config = dict(
    num_hidden_layers=10,
    hidden_size=256,
    intermediate_size=704,
    hidden_act='swiglu',
    rope_fraction=1.0,
    init_std_qkv=0.0221,
    init_std_up=0.0221,
    lr_mult_down=3.0,
    lr_head=0.00817,
    max_grad_norm=1.0,
    decay_shape='linear',
    batch_tokens=65536,
    doc_mask=False,
    max_steps=6540,
    dataset='wikipedia_en',
)
Each number is 128 + 32 x the weight over its row's rms, rounded and kept within 0 to 255. Layers, rows and columns count from 0. Numbers have three digits each. The size before them is the row's rms in percent of the matrix's.

# layer 3 MLP down (transposed), 704x256, rms 0.249, rows 189-325, columns 160-191
097:064050085063133053129133106130137094106143157092175168128131083158070105132106130125145146114152
107:109107095150168103134098125139131165127159134084147164097101122126132079102120076081172106130099
100:127095109122156133158135109121156158087138085131175177150160134134135151169111146145130163150109
103:191115106101141098099089132127149086125085123131114176123141114185172113168133122099107154131115
096:150087064123153141119099120093170081126126117098160189116108112164095113000084167129127080128120
102:079145065128141152126089135131103170061080085117122111134095158169146140055097170073134097153130
100:066166115128188129158139142097154125083174130141097133140105179151129128118127116090099123096152
102:143068103136155096118144087131134108185163128115131167125154144156143115110155148119177127138176
098:149166172181152079120135107128135118099187179080139111152151114142123126144100109129099089082143
107:125116102130132134143104118132164127173106200119113106205154097150162167053123179085120159120164
107:107156158105123155083122140178119121142119144111147234108162090060139146055121084153110166176143
094:122114087058147189058136121131125160121068121159087134159078117047142152112141063169164072104182
103:142126098094114137128102143080111137178133125170163170075124127098121148175160103218151152207198
101:175099136137139135101160058174082141114170139167135059113155154107090124131120121096096127166130
098:144127107100127150069120098122093127095163142086119091091124117166145116135099154121107138154130
101:191164116128157109099114130137138095086060154097161144193075173136100207097164142111079129191083
099:128082130124141186079085132168181134135094106052166067140118160180167175133165130071129100153089
097:116090133152139134122108149102125100096061091123106168140124151152102105101136054103155116111095
108:104162148140127093085152159079138123125093078162108140094115112118119119137084179111120138142127
102:153100122113121107087117127114101146116170133185225083114152146173103138178126108117162163207122
097:141167101154092149135127101088090111111108136128139140134059110084139096147123159141116078130204
116:156106120115109153121107147120105067151149150188123131108136130124163177119164145124080151110163
100:147141104138084165149102118084146145087143125185089112146150156081074080126177151105105143118102
100:118143134174097145133054115127064139163155112113090141068190129136125151022210068127114089096163
092:096159082157173165148141157152091111094173126146155218098121112176158137116135116126161140079109
093:158168144082118105121188169088127128210084117088102118202132132120089154179119066106167127094176
094:105142116112174121203101125166092130132114145135101120164152060119142097115152061045124167104114
100:147092169112118123083147089073125122130155176163157115118109133146152115058155125110135149161104
101:107102109140138143139176105128127068182129148148158087125120115117112186136081157137117213075115
103:179170141147093095102127152114143150122108158147106052147157180122113141100151124171193156179100
094:165114114097126150149105118140125134149139174136096163189155067119199142110080092206162063109144
098:142059131125096125158155150136116142120187133129141173132058142077188190186118136060104141103101
104:120089119132163100120110121141087098102112099085106127135153124124127058163099178096182128037124
089:109215129169120186123116057114129137108103106114137120197131106165111133105119129117067109143126
098:110184120189113114088158130126120154111151128116151158177123098086146145134148134127137145122099
102:160110114160094137090101142089115103143154077115108136101120101137150133102114126144125043171174
097:073132168113123093112185153080132145126111109075152081061117111133195115176098098142131081106126
098:120097068119195105125115087120086097117151178113140151128136159091173105111071131152070145156084
100:159146144102169086158121149152111171106116090173153131164101105108082163166134115136086088132203
102:144100154125121117181144106071102108143099163083168079123122148135160169149127116146155117106109
098:117130172143141133179086086167099136125166145117133140111147131115114109084127150101156126154102
093:095129071171061125140202103124100082165173104138114160147078095103117114154160114099069117154152
098:099108116095131126074121102115137081147162147136123115141068065113133149092126126133158100135125
108:115114126117159169103161135119161113118133175159152100136149118125136164157107167134124122140145
102:139148048113089135148154122162127145100124129155116121184080126121151123126138147109073220158129
099:116152092092059146085171141133100048146111189091102147136109054139135159065120139138109173116189
094:120167140104129147060135159129155087189147113108137094113121170148086129088154138146170181117146
099:086111120140105152131136117197169080098111119119145154180182083175168110133090146170161093111098
106:092077129181111087140099131133122145165139162170119089080160131143163141096178091135156114120089
096:166166125133169153119165124084100210132113098124183098190143103138085153073189170137102084116149
092:087100151097094103090134139111138083081138128131199129133163145160141159148121186090137144167151
095:140124165129140074138123079121186140101118120164154113188117121050165124177206094165102136110058
093:195222115118137137071101095182081107127153100137117191174067101167183141131111154144161115192161
099:060123165136151154107142115092146086142067137142097141105168126086149062122180154145157140147216
106:154143091104077146158141191135148099095129116099122135111144120120142112100170117107122101103111
101:108125111144109094183168131115104104182096114130080115119151114171137154140117119103189123151183
092:120179161144163190121188043129089139085094134138169168155163164091138171138138127147064121137130
097:044114108153074154134209119100180146090123152175085113093139074140161088128111125102135179121110
099:164098128126122162160160182099111066129165147148149139139087118186183181147129140122101162117148
101:099138121035104160145125103097097157109125127142125128136152074168109090135201191071146151081109
093:059157115159126114102126157140127120203132105091075118099139137170144191108100147104109124117124
096:122088117148109180153129138118119090109113154052125066167159182086140149117147115093089117136118
101:143161063157182113087109151125109151126151034100098190133098175197111164117116094117109107126061
100:117112162130115123118170100107159092092121182119069092149128135147133183087130097137090130139097
093:147141128103097158143118090146128131135185116143127119131164146096098133154073121145130147143142
097:119157131129116115131150175157094122093116167120173119115148119193135106123102068088160143109081
101:105095114140101171128107117053110165143173096107174121176136117115164096114140142124140200169107
097:154126136082101162077158079141062131146096137122054128121131185137119158094193114105126161070115
105:117146127114112191145182107143145118101122081175098129109134118127135165105145111111136124157097
092:070105173130086145121112129133178130102150161098195157113098108130108087193106139090123187139075
095:149123150112085081107115165111167152125126099117126131130149195146042140099157154147131191122135
096:118149108119108133157114151101107129128129158067130145133102189109102147133125066127058118117122
097:161055126173109090121164147167118142123139140093120112130140141144151137112133109127130139167032
100:090102065150185121132098128108131139141113156104085133108188141178070161173141101103160144085125
095:148168126131130056093175135097129097125161107148174119124093163046160099152122171109162138079085
100:156108114107191106125132187156101141080115076152075135109121073079124132079103121114089157096098
100:126084160116139130118147107100140179110135098049086077085145135089128150168185144134141074149149
102:133169134148121129159132097185127132150096129114132211112071118037133081104151125169100118081096
098:165164105142104111136120187137166154116150130157150104178185126138170154131094128141072078081065
104:119156049128151113147161123100172152185093107157144151124131140143124118133135129144164090076135
107:124146142040147078101101147147159088188174161157089127039116126086135158091053132181083167069116
104:139181169100129109150111127140175100159143168159149110110130125135131140128107098158098149076190
114:112084173061075155109118123111113103112157066094131143170156069061111099186067075125129097092126
107:167117081212075158127098095152102131117167142141172150170143121167201149153096112141127161136075
105:154088131100134194136116100127086095122135070159180083128084156119138075109125129089126113112113
113:122140115142160177173094127134134135152124102133166115172120114103102101125126138152110136159174
091:147112128142142113159185129124083098094102126144173042133130099074131139110161133122112133116132
089:141110116140115127058174137151123123135164167131148141134191140130169135139143113138139139074134
103:099152160151145140099108111154116155217074110129110148183066183153160140140110086144109061127085
102:142130119141157089109122186104184165100146152107170177142141156154162137102142102100163120141127
103:139130098203131119124160120088146144176159139118126122133105168137131130160130051140177182077152
099:166130073138133139124118161111108238114151151175097124114131114177169101131179128121106121163138
091:079177156137060107108133142134157127146073127104126137202107140117196134098137150152137078111056
100:182128168105146138090069082137196118090121076115153142179088084092082124066082137209176106130100
098:133109135129151116108135129086093120111143124130128160104094084125142106093123120132101159169111
093:169108109104079182131112122110127155126158115107090069078099061093077137142137131113149115168078
097:160121150125113150122137114111168088114167054149114119111105146156195128107148123120143102132104
101:120142110089205147091125123143133183083133173109075154162076087126073105171090126103146141092155
095:119185175107177136133121199123172132173153125107164168069170196062068144119117182178109109155133
094:120174114120154161189051186087086115110135102155164072130140095115140162181195131114143055175127
099:139101103115161154092158135131114194083126166099085118197123117136099078089152139138098145113109
100:129106128196153120131152186164142094178145161111152118173107109101116146158183155117110085147132
100:133154109156131080126200094175111102111070107102095097121109090081119078102151115181159128082128
108:103099139112064186143152133113077132155099154109101086161114117094160125097151113123096109111146
112:162139107129106136159077097082164124084168174132137117134135157121117120142171115152122162118136
098:132155173153173126157078142133158174111165137129156111178219072081088152128154177097171122145089
106:146163094142135166127138157072124113139119084196195117139101142153165154133122130150103112158134
098:095092121121120189099179129194199174192071151165131179076096122113108153125166122082099147136112
096:111125130148092162168117125150124126145124159102175087219162151115124127110127168090118092122078
098:122102150103105130063091085108128190185119137125138090128103098120106094149112155101057077104101
098:090115133109131122181112154114162090155119194097158103120104141083123098172106091123078131102051
105:090103084105167160068160138173136166185119154127163138144152095121073122143097078168148118132129
095:183113190205120139129166081128108107114163159135124106193108169144129086117127120109133164139195
101:087154173095053150141085102128117105117084143125172163133085137148149124145094113073164132128143
099:140112119057120086152091171129142150130095169074147139158116114143102162062187151062114074146145
100:174120106054148155169172083079155124129148125121117160138137141127120184088095115120108156128131
100:105090125113157123141170089118148148098141091138131093118088114154043134141154101183108154123094
104:123094170136180103137142111193157169126089094059129125131139080129115127090107137113131141141119
096:134131083079168109137156126154071121133167116156159105050113174152065125178118207058068171163172
097:140134148083151111127161192104096133178134118115129123170085133084149171120151130103116096153134
107:190140102133056123144173121107110136136090138120134152106128155126160112105101113138098154125131
102:140094152085099193125161101138113126120149135137125070142077132109155171147071168197127031120117
098:126131121203111148153175122151092145167139173146113107123097174142115114108130085116080124081125
104:145091115134144171139129150100154155174078170087114142141126103130215116150143131191140147133127
094:138130163117147181157145117098142166090097131115142177051130141114084156116148165086104093128155
109:160047129185106121116160113148196108112172131125155097151147118153149146094101135134171154098135
096:108082078113152165172083157073081147100121143137108085146116100188096131050085134146153078129153
099:175070127145135169078098088171173145119175115101124106121159141157166152102126096113131101092144
103:165111099129109167059136158128126117161154079131139110069090106166120132122139087127102113049100
103:135113122088104103195136148133171077118148174078151130103125129124127106144144109125160070118121
097:081153167104137114094111076131114079106136133113094064177187163155097151137135196091178176111076
099:136183113126179107152151141152054118108147194184128072132110172133132150112143137122105143152134
098:167130171118132175179110134142074106134150105165108167154106139100115110136175173147151072082130
095:135123084135139120096103191066112100087125098134094169134161125110152094125180071186049157106142
102:141153143096067080105106137073127145118114180129183129110126103095128114126137125074063112128155
101:174133154141144171170123137078182138178110092087163173076165101124180131115166116118082127074118
098:132141210141157127151079087095106111077080164138157106127154134155135141097139101110100164168088
# layer 3 MLP gate, 704x256, rms 0.0909, rows 190-326, columns 160-191
109:159126172119177177081133174121096157095094100150136129117082160181143081097123144123097118134114
103:099127156100094141083167170128179120163140118158090094142103130128127154130102095119096128056178
109:150136104131105142170108186127125079104124102123131163138124100127120103142122115134077117144077
096:129108098055141149094106104094171171134121139128102165110103133147091133118092123171083135172091
094:034148116142055113107124130161138164128145153207130168183143108124131143177128127161111115079126
104:137176113118107126100094093095182115128092111130127115181137055104186134148172161133143151156105
090:135189123120118182126097163139121126152075153087109120146054099160114132132089086111053131167152
101:146160094098185137110073085142111118146092098173166147122102147176176148149117111135132140087116
105:129138109144127097138142136116124103129130084071170125104141116107147133138136136104119117102113
102:128176112097165119185149153103129194227167137181108110183076088146108110204150145136063135084089
094:115123197141126156126159127133112138105129179125105151164137182094152173189110186152100056132088
108:156128177144073195131146109143066127164140209147108160156133158084129108200144142133120122142181
103:174146126124086131169156144125188157136124136172055108093122222151118151157149143185125115150114
096:171099134122088101163189158132135171151131115146062096151116067157092129130139171128133158213153
104:136142115144116094120121126145096080157085091165126122096210126168172139127148089129135115088138
099:145141131137103157118094093140149109137127084072107189135158159111116161128089133153136096156137
098:138107131097121186097088144122080166110090089185148129134131104129156182114103164108120139178138
105:144117168113162130115141112140052136114166095103103163153132178118126111078130153125140086096121
100:121138123151109176127120148113112111120104122104102149143174085149185092140088097153119108105076
099:127136139077048128180126060167088133077103134130127185154108080117153084121075088136113096144135
111:142139131168122169104158061135158152109132136123116162056141111141162128138146146167108124122141
095:117155162158120111149106151163172132146175219118130096155127145086134117083153100149063126137143
099:126115117131180138114147094084105188138117087121106109120150127182082162124164066154140038118131
095:150163151127187132095122099094144132126158069113043173117099113172126101128126066106134150109159
094:169115121113140164121125091125145176082166129134125129066184109144106108119178161112082098118125
098:130155130099178182146096178134116168104120178058114088118102151227102122096105112142139111108144
101:098131078119117111154107189153191169138132081135148132150130133120137106206123063192100161194105
099:071154150057102103191131159113165156144087081115094158077038133121162153140162164141130150151117
103:173108161167157125140105060161166150097073070120135119177193111165144089142095176137123078161153
095:092152153122177036122158160122136149130130102191122090124144165146156155118065122142123145127106
109:208089153126161156116142167100180135084069116186183115186107140066210138128111156133169091102126
097:131091129180179156128132140087126121210149180158136114116163151104088094040139114097107143119113
083:127150101124089145089134118149104120109115109142095122109089068127159115095132177143093072161083
099:167123120180180137076117141080106102148112162145146137184104104077138138130120139131168122141073
097:173054192122139194133104176134165120135146121147155141084120140083113133147144161066123073197205
104:094157095128146090118110172151128142179155191174142099177146153126132134087124156169112150156145
096:076113156086122108132145176100118142103126181169140137185073134148151155138152151115083119142098
096:114120137157142121124115094151106104170122163134078125090161119123165102097128034132162186114078
097:117068210146088093131153093103066085173108092110173177058140143143187182154119038140108112146156
093:179144139159154133146135112159141085151088150125112130100141097091123131103115128137133131120085
095:114150194145208053088102129144146149146137139176135125102183101132162138123142121111096129082119
099:126157207148159129154140109064144169113118147159110129122075128079126127172069146141123118134068
102:204128155163084105129113111129135115103064062117125108124121141109127107129136082164113162128104
103:113181117116114132093100068191112117094151179103080083138131085134094160175105116108173160109171
104:130132095076156153160122144123097143199138107161117153137123124162107120115121150083123137082127
093:111173114119209193072047180111135129017142068185161124130150149097151098136133124119109094122100
101:085163139089097088093177092154113135113133080105161104103147139095099139118161096105155094126141
096:179162157085166103207138111071138176135092119146108120157142125063121176145130110117141137129112
100:105160138097129108114058151153170171112127161115118115129158112169105142167090087172126191105121
090:128128090107112092092084142123153136144127155116134188150141150102150130160117157124099105155168
104:127114152133161133137103054130151154089106135119145134131143142096142131167127152070054148164078
102:164087172157127109177111188096191133155151167052122137071153181076101142144123166100130134114093
099:183134129140105152149123100124162104111054116146119152147137130127171133144104102200213102146178
110:099125180169167111080161145089118119111125087171113076097111193071104161112177096117148103112116
106:200134152111089174133051124126144144083165136086091118107108195120159141109136148109142112200117
091:131081098151101169175160096126142118180137109118139126147112141152128164094091134080117121106113
098:101102099145106104093143103085137142142134126163061141155111152145105076164111091119105117169145
102:203122178107134116123091155093108180110061112090104113173070134102142098177162130154168140095118
102:141126136176106142147150146104148102170107079067133117160122124110131131078165146157099101135121
102:092153183201111173110170123130140099148104116122071126123144127141170147097124112181142120131153
099:122118141101104135132128162152101124107126103163120095151108070141172144096101091129111140117128
100:193123119140075151136106188099105144125084121179116082169121167070159110171084111107133135139121
096:166101105133131136161110120137162132151139134190118170060196150107154134111194114152101176125124
095:116139102136148197130133152121147117080156133118042100117119117150193134122143111158113146172110
104:137089120157139136118181137083133160115100105076095186104140091085133115130145151095115204108176
096:124096123135097170134103147144128143125092155157130100115138178107101211142122148144169148054120
099:154181136114127124078141202110134158188174126131128087165109108163123180149140076128135060146106
096:184227109170108112182115145071105127127114140152110094198117112125125133133185135141080142124149
095:161176121155124106155092142113055135158098098114120148115153123143146168121122137150136132098159
095:167109094174123085152218177127143143096110134089120101169090152134094069132094095152092118118128
097:154149160160188157141123177178126104111121108159129088160181094174137209127128099184139182147119
093:114137136114134133102180128181157138134082096105122113159139114169095035129157090193105086110095
101:103186178094073127161055111130124115157154084097150188153154098131079168149119176166172167122136
101:142124158135151132135126175144184112131113164085139081105144139137187177135074219146128156112088
103:118142145114120190122140125077133098123178182100121127135087152158192093139113095172103114120088
099:195203130179139172193145143151156099089087088131186137153179123161151160122096142146159181159093
101:178196082109118092135167169136165163148128106135159119135131118091153144190106092119129205115109
097:156122161133099101110137056146105066147086139138116123157091093160150108081147163150111144139132
104:153090124107081164130111182125102163148114139123161118106156097134200163203196140137101104127132
106:127105106102198144158165061139164176119152151165108075156167181206090145169139145168079129200147
101:124121136118123153122122125138115111057128078150138135100089029137119121145113110115124162146125
117:169172102163125102172117169145143133124141101149115107161148158049125140132093118120136124124098
103:092143130152076100159117144067122103094097130142082131161198163137095143136108149153128133104158
106:181142097128134149112049113057188144088122178127120147103157124135143088119176112145114120129106
105:140131151152073075156135141123114092118113161106162124119147138111094160091146118078131082143136
094:120105094139060155124124111150105116112110160120132089100138145143123127136077069103060110154196
094:165169072097077133133086087144171111153189084206106098168101116102192112103142086119117130145101
098:107127148144172116163158110093103161099104131159107108127129154128077154077093107115159161135068
098:145104085098078097112179092095147173139134121101159079127138052177138195109091144106150156111154
103:137112203094109139084105168174118124059075096102129103126119148056139138158163140088118118175108
101:122113170103094109170160081074203093150122133127148133147163188092105126170079080164199155091143
095:108137169115130131214167152151127156050147162092141138141099151142128200135209165105092112114104
108:112117172075149149153069158100108117170155126150155129151116125182110137120169148125131111169154
107:123106165067089036143098117116125135170110138142105113141156143143117136050153166153081129159119
093:106150168137148104142130132145138172104088130193146111200180115092187140159085134132143154129124
094:172080138158125130109131132113100144118117122154124133112083165107182103030097197143118075082110
091:152075160180175126141219145120138125097188156115168100154134117096151079082085126130105095109102
098:113094142187129132126193125132134115133119094209134099121148161122108187172154079096073203174163
097:164155144106138116091185176157113177053123118069091177131109108134171127132116152143146083110149
101:116110170168102085123118131155132082096154121112135103101096110138113151105152113116127093137129
105:043146168115150134146098132159074109170125169149136116168097152116129121111126095102180133097115
102:143095163104138091169146095139152122167089141178131086123103091126148133142112111178141112116082
105:115182087124116173168180108189105145102107084179057154129075146075063166161130111124112164099199
109:153172088138133080108044148075164120121150135069146110143081145168135141140187123110119136082134
095:091151144101088126110177135154117169138111152115120130156152163168147148116125134156124155137138
114:088186131123183140132083146149091139100173147132188133185077149122110095102126125163159169113077
099:157124109144138116152103125094145109149121074132118087082103173111138196186154111206094209107123
094:178115112083139110162153100131148168156131172128084097139142154084146140119083198108126101078149
098:117178165194143156074139096113163176136174147086136142113131154105163112087127173119165146169166
100:136105103055062132138135109140148033105118198179172173132156089103134112179117120152073158111150
101:137135109112088129144167102078125162092134115074123124138154117134175114091133107176193100141150
100:131142101074148111143093169101081133100160138115174129090155117180131145056144116114145146132122
095:113067127038104090167142119117101176099122073144135120129129137122109091108095148056115147105125
100:179101133044116158128134134129141161147114092111108213121122108140118111076129126096091110090121
097:154085112141121117147139129130151172198153093143138104137116102061167112121140123172165174075104
098:173160121130182155117137127151140117122113093124145083139163126110083154105190110186136187136111
104:138143105136111119073156117078200067154177122199099061130161111114109159151113119112151070092106
094:155101104131143162082105099125095101126153174094137100198121127159128109148120154165170098056163
101:179110185204141115154159169056126121148067167149139107169134109172077133141125086156133121120086
108:174172210097183134184115087111075126096111079106137145102127128142145129139126116089141105107097
095:144162120158123098082138124155109160158123122142117155135161090141118101090127135096129170151080
097:135152165128111148100114146089086154150124066125168163113149144120102144121085157077119159196129
106:210122173151093076093118175105096126071111114115138140131116153153184148114158054092117115132143
093:077127107110151109137118133094136081119169142125120093117155105113055082139095208109131096141069
100:101187168159130149138138143092075127127094125129081170108111138079119091158162123099082085136161
087:081106132160132073138154163155141143149071191128173108113134113188177098161108114106140135131085
103:110129191130149063092116149080153176131145103092113109127124100201130118074130151123167125067121
097:124088094154092127155116122173135126107135160094133141067117107097100148165106145124090076087102
094:163146157146126144098151171084157179077167080082174164165112173163123183116134086150073112114129
103:056199135081089118120108155159123070064125109144063075141142125151115134183107126094119168145077
102:155128130136099163059128118126120148084135048082189079130123096125100115111128117088162139138138
099:101044113117143172146067096140146164159145149085109082199131145089114171122096125156128160155127
098:088074166121162114093126170126072162094153137138159110162176088118101085119138113128073151152131
103:112058142118158168134090045149147159157123136147171083178104080062172127143104105099065109110097
102:052139080134157054106119076164139128154133158147135109179066095101097118109112149166194101131102
100:156211160148129154142107143113114091125170139164041134125155083187142163136070134124080181160120
098:137149067143195225106115160085174143108122106082135061142094113051187154152152174072171132162098
# layer 3 MLP up, 704x256, rms 0.09, rows 190-326, columns 160-191
103:118078164137159172155117168061130171139131143124141122176158135168084145111065128124121156097175
098:156105114146153140089127088105092095066099179126120081122100138142125144163115127129089127120177
108:115161088171108109117091102112182116172066094129115119122108111118166144116191086108089097134145
089:112091139042194205118152110140173146208133126138159139055130136173146133106088085112107117188098
109:123135133158086158122148094125160130060187107102121137168114127125091092129163084156141146093109
104:130179166142161164160130179128122127135163149131144085131119154138158152095102098125093137077078
097:119144041133088113094081097151139102124065194143098145137141165126125151121062147151112091168109
097:100116161119200129107087116108193078145112113136215073109111096130085076165142130099138112169120
110:165148058158154143136093097089128113121172125133109137184167155099156129087171193057104106140168
107:137176077133124106122126160146102163091140150089128145175154135064138147125113124120167092172158
096:142143112129152148149097075130157153131098120141124132145127200072134092116095122140139125138149
109:109125113126131196160082099129069155151127176149112177163136094127153147104110167157110171084142
103:170055163197111094129154129166111105110127155135116100149109140064168150106123105150053121099134
096:105127151109109121104158145115129119156145106150140127085114091143113112175118148181141164221146
106:095104079140088167104126168152141135120136122133161101166146117029100108170131130133130115148180
094:109154155192148093125106154186163098125139095133072158141133175109147106138086136167118110147110
094:110187091091112194157103130073100139080124136155151126092146187128159168137111152213088150122169
103:090157103108141106149117143158146136148096147151182056147075137149130150170106163154150139106119
104:196122119127218133092165190119139082108115191105102103110103102098174167142131158186130114149159
093:162166135127155150143160128155133113084108145169137115111054131082128092146155140109139125147126
106:150170167113163079117104121116145100098137114127124134090126143146122133108125137103098161097125
104:110120179147127152126139126110141115108095164132188107098107101150188120096117123129102158099130
094:098097117165139107124193110159135092104136114096124136076161198127087097110106143122146092134058
093:116189186140159125067142158171098129161129088116106125132150128160104149158148074077116159129117
095:084133108160145152170170145141083073181151097101146164162095146098194143072133085167189137109084
094:103095153145163112134135119136112138139132083158142151151157124106153099143164100087111108170081
103:178167173139086136172153160174088104129139077145145111150063130113146099101085154111143122109153
100:091163161093103149109117120122138134125141075037102115160117190129100166165158179163098152118068
108:116106150102109129097135097132120089145091073201171091116112067073134193177145125113080111091148
097:194138069097111113150129088151116115137139085037063181116191123190186119118154145177134159105107
101:147150114157110141159159114093106103143113155118160129157148126137096121122134126154161138140169
101:129134156109134172118114138131102147080063111158077116075130084199184129182106154095153143114126
090:077091185185135099143134124145159144093184183086088082167118128186170134127143101124109147129039
102:064141168099052137111108113118054117129144130107188178074119135088075131121111139140123165150128
102:099133092169083134132157179178135169155175149118133101152087098141103136162123120129104140128105
101:120105116101139137123149061126125147151195157103092095125056135126121150137145148161139169106095
098:128066112196128172144080179087127146135080126132205136152147108087064105158142071151100100171113
096:143153146096097090103103183138082077118106209148128071094151115166176131149113145081116147077118
100:067130108101145104157112097103058156107068088201104120104154116083100104151131184159129123153178
101:108124148140083130105141207169099148161103084170161142122134158141150184097151124127111041110116
097:168172155176131131110146096094049153136076140087144088126099097091130190116121118133130153163148
099:144132113100141080155144148099135109137134135092102117121131175077090170069111111141138101095044
116:177148119136110143179046204123104118135102107111103075115132119135153094130136139127148097129135
106:131161124190156123117123110130145077124148094134172101147151074170147133104143162094074117088158
101:114175052108173107150054089125101116104154119155156097110111149119115163123187105126137103113016
095:122130152142098089088172101108154075179113119106102053078082141137129103078114122138114103148161
101:148114121119092151076195083075154175183109152109146154053172146175158193056156117104155139159109
107:135185166101122150187123136153128096107117110126103135161103150102170122106128136114100102125094
099:139085140114097075125158166130124189090107121100132149127073113117128113162147129164160129133106
085:089123125106166107100143148129172117120119124111152165120117161106136104082169144140158121164107
105:147103126117107126158138112118194122132112112145139099111157116089124044157137102156089131140084
101:087156129076117081195112144172141103164031052117112170153137126127060153122124164097139135080129
098:102102149077112123195036114171174154127131142075140151130110061176120174109152105159211148159126
101:159141129150123160094113115133120137074143109145079128171119160133079089154181110102107079166119
098:058067144193135127175175123158100129145160148068168122113086144140042148166094077112141124176143
090:129149120133149165126081076143165116138092129137114071144159153127132145108085133104120133104081
100:137113110155044150119195083115122096150139138071157139129140138137085134110106110042155131094134
107:085189128107152131097072088116129108083139114099130050111168124132059157135063153146067061095119
099:178127152150216083136092147170161076098144095052146070174082104073102120179143152169150127144109
089:126094146175169129129101162112138136119154137161106161115170151118123161087152102111114106119122
099:127124128144077091199134128124109143087161126165106125138140108134136117145116122141135087158119
096:159138080151058115124116105060094135138063197128171110143111088109099174115110047107113148156108
099:145141102100116157103128114084134103153128132109139065133032132161097119093146107112139145087167
093:150093069049079080132154149135145155155128077154164202142119124147169125156160082144095159068119
100:145151105166184122124177110100177101129085109065105064154079125079135149106215100144099127089114
095:090104085177108074128174122084140104071194088147163159176152092136156151129144104098105074115125
098:137114150190147120178140108112138117126134160183159101100095115128114103188108104133089162110116
098:066071103120160151083089112130102112136107147151165180133105160117081107166120098104146132134164
086:104186132156129099101119171115132143138110135119128144175123088101131152098099085165166159132143
096:105130110184174117137109110108152174088095096125086068132164099224059106156073108124114125155118
097:101153100172141091183167127136096156130110056111144110135073127127154119095124146188117133185117
095:101119115151090079114058136116132179207115108127122145100099088086126159127084113077174158110204
098:105154144146128112155102126091203124087135105112160104121094149138139164127138130127150065161124
099:136115175180094163142173133214153178155056135103103167132133109174072146139156146099068088211146
094:124150120103077128178101152166085114166138129137130124152133149106163174132206094141117106092159
098:106135114085129073157101121154112151110071242068115127138091166177182159151107112122153120081137
104:183114129139082114165174126117150079100130125192115133047075088178150148101146135133146101133060
101:186042195152136174107140095081123132200090100119141090118109140115130157098092161088123178091130
104:107161100146094139139134152103153110116086081110108089118140146136111118160141110141136099158154
108:070190109083051117089072155141129133143098108147038162110153096094182167127118135157148139111123
104:153222083122104119113134157109114071135146098116161077173133126141131102090160175144126146197070
113:163137089151165075160148124068185128083153144108074129179152140079123120105109120142141076122120
102:216141129139151093186158153163146129133115162135093120119157128159180115139150086142120141107156
110:104173127185166066080106186083134171102128166107130134114143128124115113146114095151120104084147
112:106133138139090096139127111146185102118118122139157175157130120159117113045096184127119111126158
098:110079119166150131147118120147127109137157129076151160124169117098087171091048133121123099182165
099:118193165113161142105121137077116104134198184072119131119167145115170148088090101116172103167165
098:154131111081066174126150112170120131135125043112146110106135050145145171122080049163138149103185
093:125059125078112144171162137145115166109140115105101088091118074162097152068154126160110165141124
104:179143139097127128086104170144179073094136080144088144192130110094152172125125144183091153149139
097:129162165167099132116147134124143145136127088109161071168104072156173187081138164098099152116137
089:098067113170145077092116106023160097110105113153061131132093125105136119150153079163178165134178
101:091160143076082112112077152052173114136166117151118142091092182174101141137142117199131121124157
109:099147117138094093094090127119130133099057142164139158069142102147109169148168126108095108140092
087:134097155152157103114091164126139125091147134174163083162182119145208120109129098146098142117116
095:080092126082127102166192132142040135130192121134140094135114095083085124144108116156175117181111
100:106153184080137174154070109159130148105173122126145139108181130151124165136083152153106152113163
093:084124106131073123088068137159140147131125166094083154079124154163112151129114153144185115110118
092:146127110127084115116095107087146118153138122138124102201127162113140090159140131166079165098126
098:085106099092137161162118062153040143103140144136132133148087148117120138159124103195144141119116
097:062126118074097137103153204187133178154124172153103107118121093172180151110127160127127115162153
101:073159160124080122077134114140102169123078047111155143200208137138070195133142090082134109190125
113:123172143113147164145127093089167119080113100113116151149169206153097132120107150217146139179142
114:133148151164122116117101169090118127130089143175142132136095157138096122151158183126125147105091
102:145121096151082128123131112082142123114148105168167149150119135071104123113176114088115093140118
103:108126094110069138209134124168173185153054214099063145130125115101150106080122154114135134145130
095:135134124138084162124134181073097077128142137201179098059083141166197139117134128138100100108113
096:146123145181124108158162135088098151157115145159125161107147162120052081147083117104153123120139
097:133135154100143150122075110102121158136123133171116085151145121152087085135120154133127143125089
100:153120150089159143114083132107124142138143117119118148148132151134088175108133093116168116094086
106:177172089126145071137117135221127109121102125146091141139128151136123105153162119082085054158132
100:126074088095169144129191171104129124071179111153132151116080172128089130130111098162124134085142
096:175134045090152095131102130147098201120150162125140116147180124127071092190077130104122113108138
098:102111040191135167128112109131132117154097181068174094126115160124065185166066188169221120177169
101:142115147129104152165131144153126115091128168097186144106163111144146159152153188102125150087116
095:149120168114120169128101093119100102144140170213104148094108143158105149139151177111159111195108
096:144086184109177168138158107192092152157091145131147157104094142111134183098148124143031179081100
098:102138157168110124082141174091150111177127157144188104188121091136114139135130138135105142085150
098:085130123099140127138116096135103199141085155188129121163172069140148144076115109110123128110162
107:130109134116090130100197142157150175142080116155071170112138178153152097151120126116175078143169
098:155106095093142195190123107145095150162040082099129066149078151083120127141143187107137093176125
097:067135152150058143147129060159042186165107109139115145128160167115124145095108150246126155075107
106:146139124119172066107115117061112119145082157128107174087102118132136122108118114125135112127120
092:156076166160138119173168216060103137089102084107124125122134183127096151089117091075102150118136
107:064198129059161124184103098151076094118105104108096154117088090113123151115165107115137111070123
095:136129143178162124104094094186119176134109172116147101097189135162144153143133123122149132111157
102:065148150119105126105097118068142107113138077136200125124124159152074115162127100152128099113129
105:119122176188171138137141144123124093105126183110178127145112140114146062105139130079107083158122
107:139177157122138135111141099115155200047144106166159113134174091127189084117148120053147139127158
101:146120190082182163161097096104170161149144114152105134176148087147133095141101139066119118136106
102:111098189132111118154087130133089161121114114112145105161128095117117115108093159176116140165147
093:145121122139138172143069132053108114086119118144101119157132167107156153091088115149088185137154
092:120153190174128121187149100097102158025124113078153172133108166101063114089140124099179091170121
096:080101138134200085113082069201090155065137077126133070092165125139107126120146076149067123080109
105:150113122119128086152086154188118099102105177125089097155142130158092148141102154106195101167116
105:162136095105123083179161111119135158220111134110083145134069154078088156143056164099123133116090
096:217128129169168136116108059146124147098143141091132164118144095156085135120111125133172139120135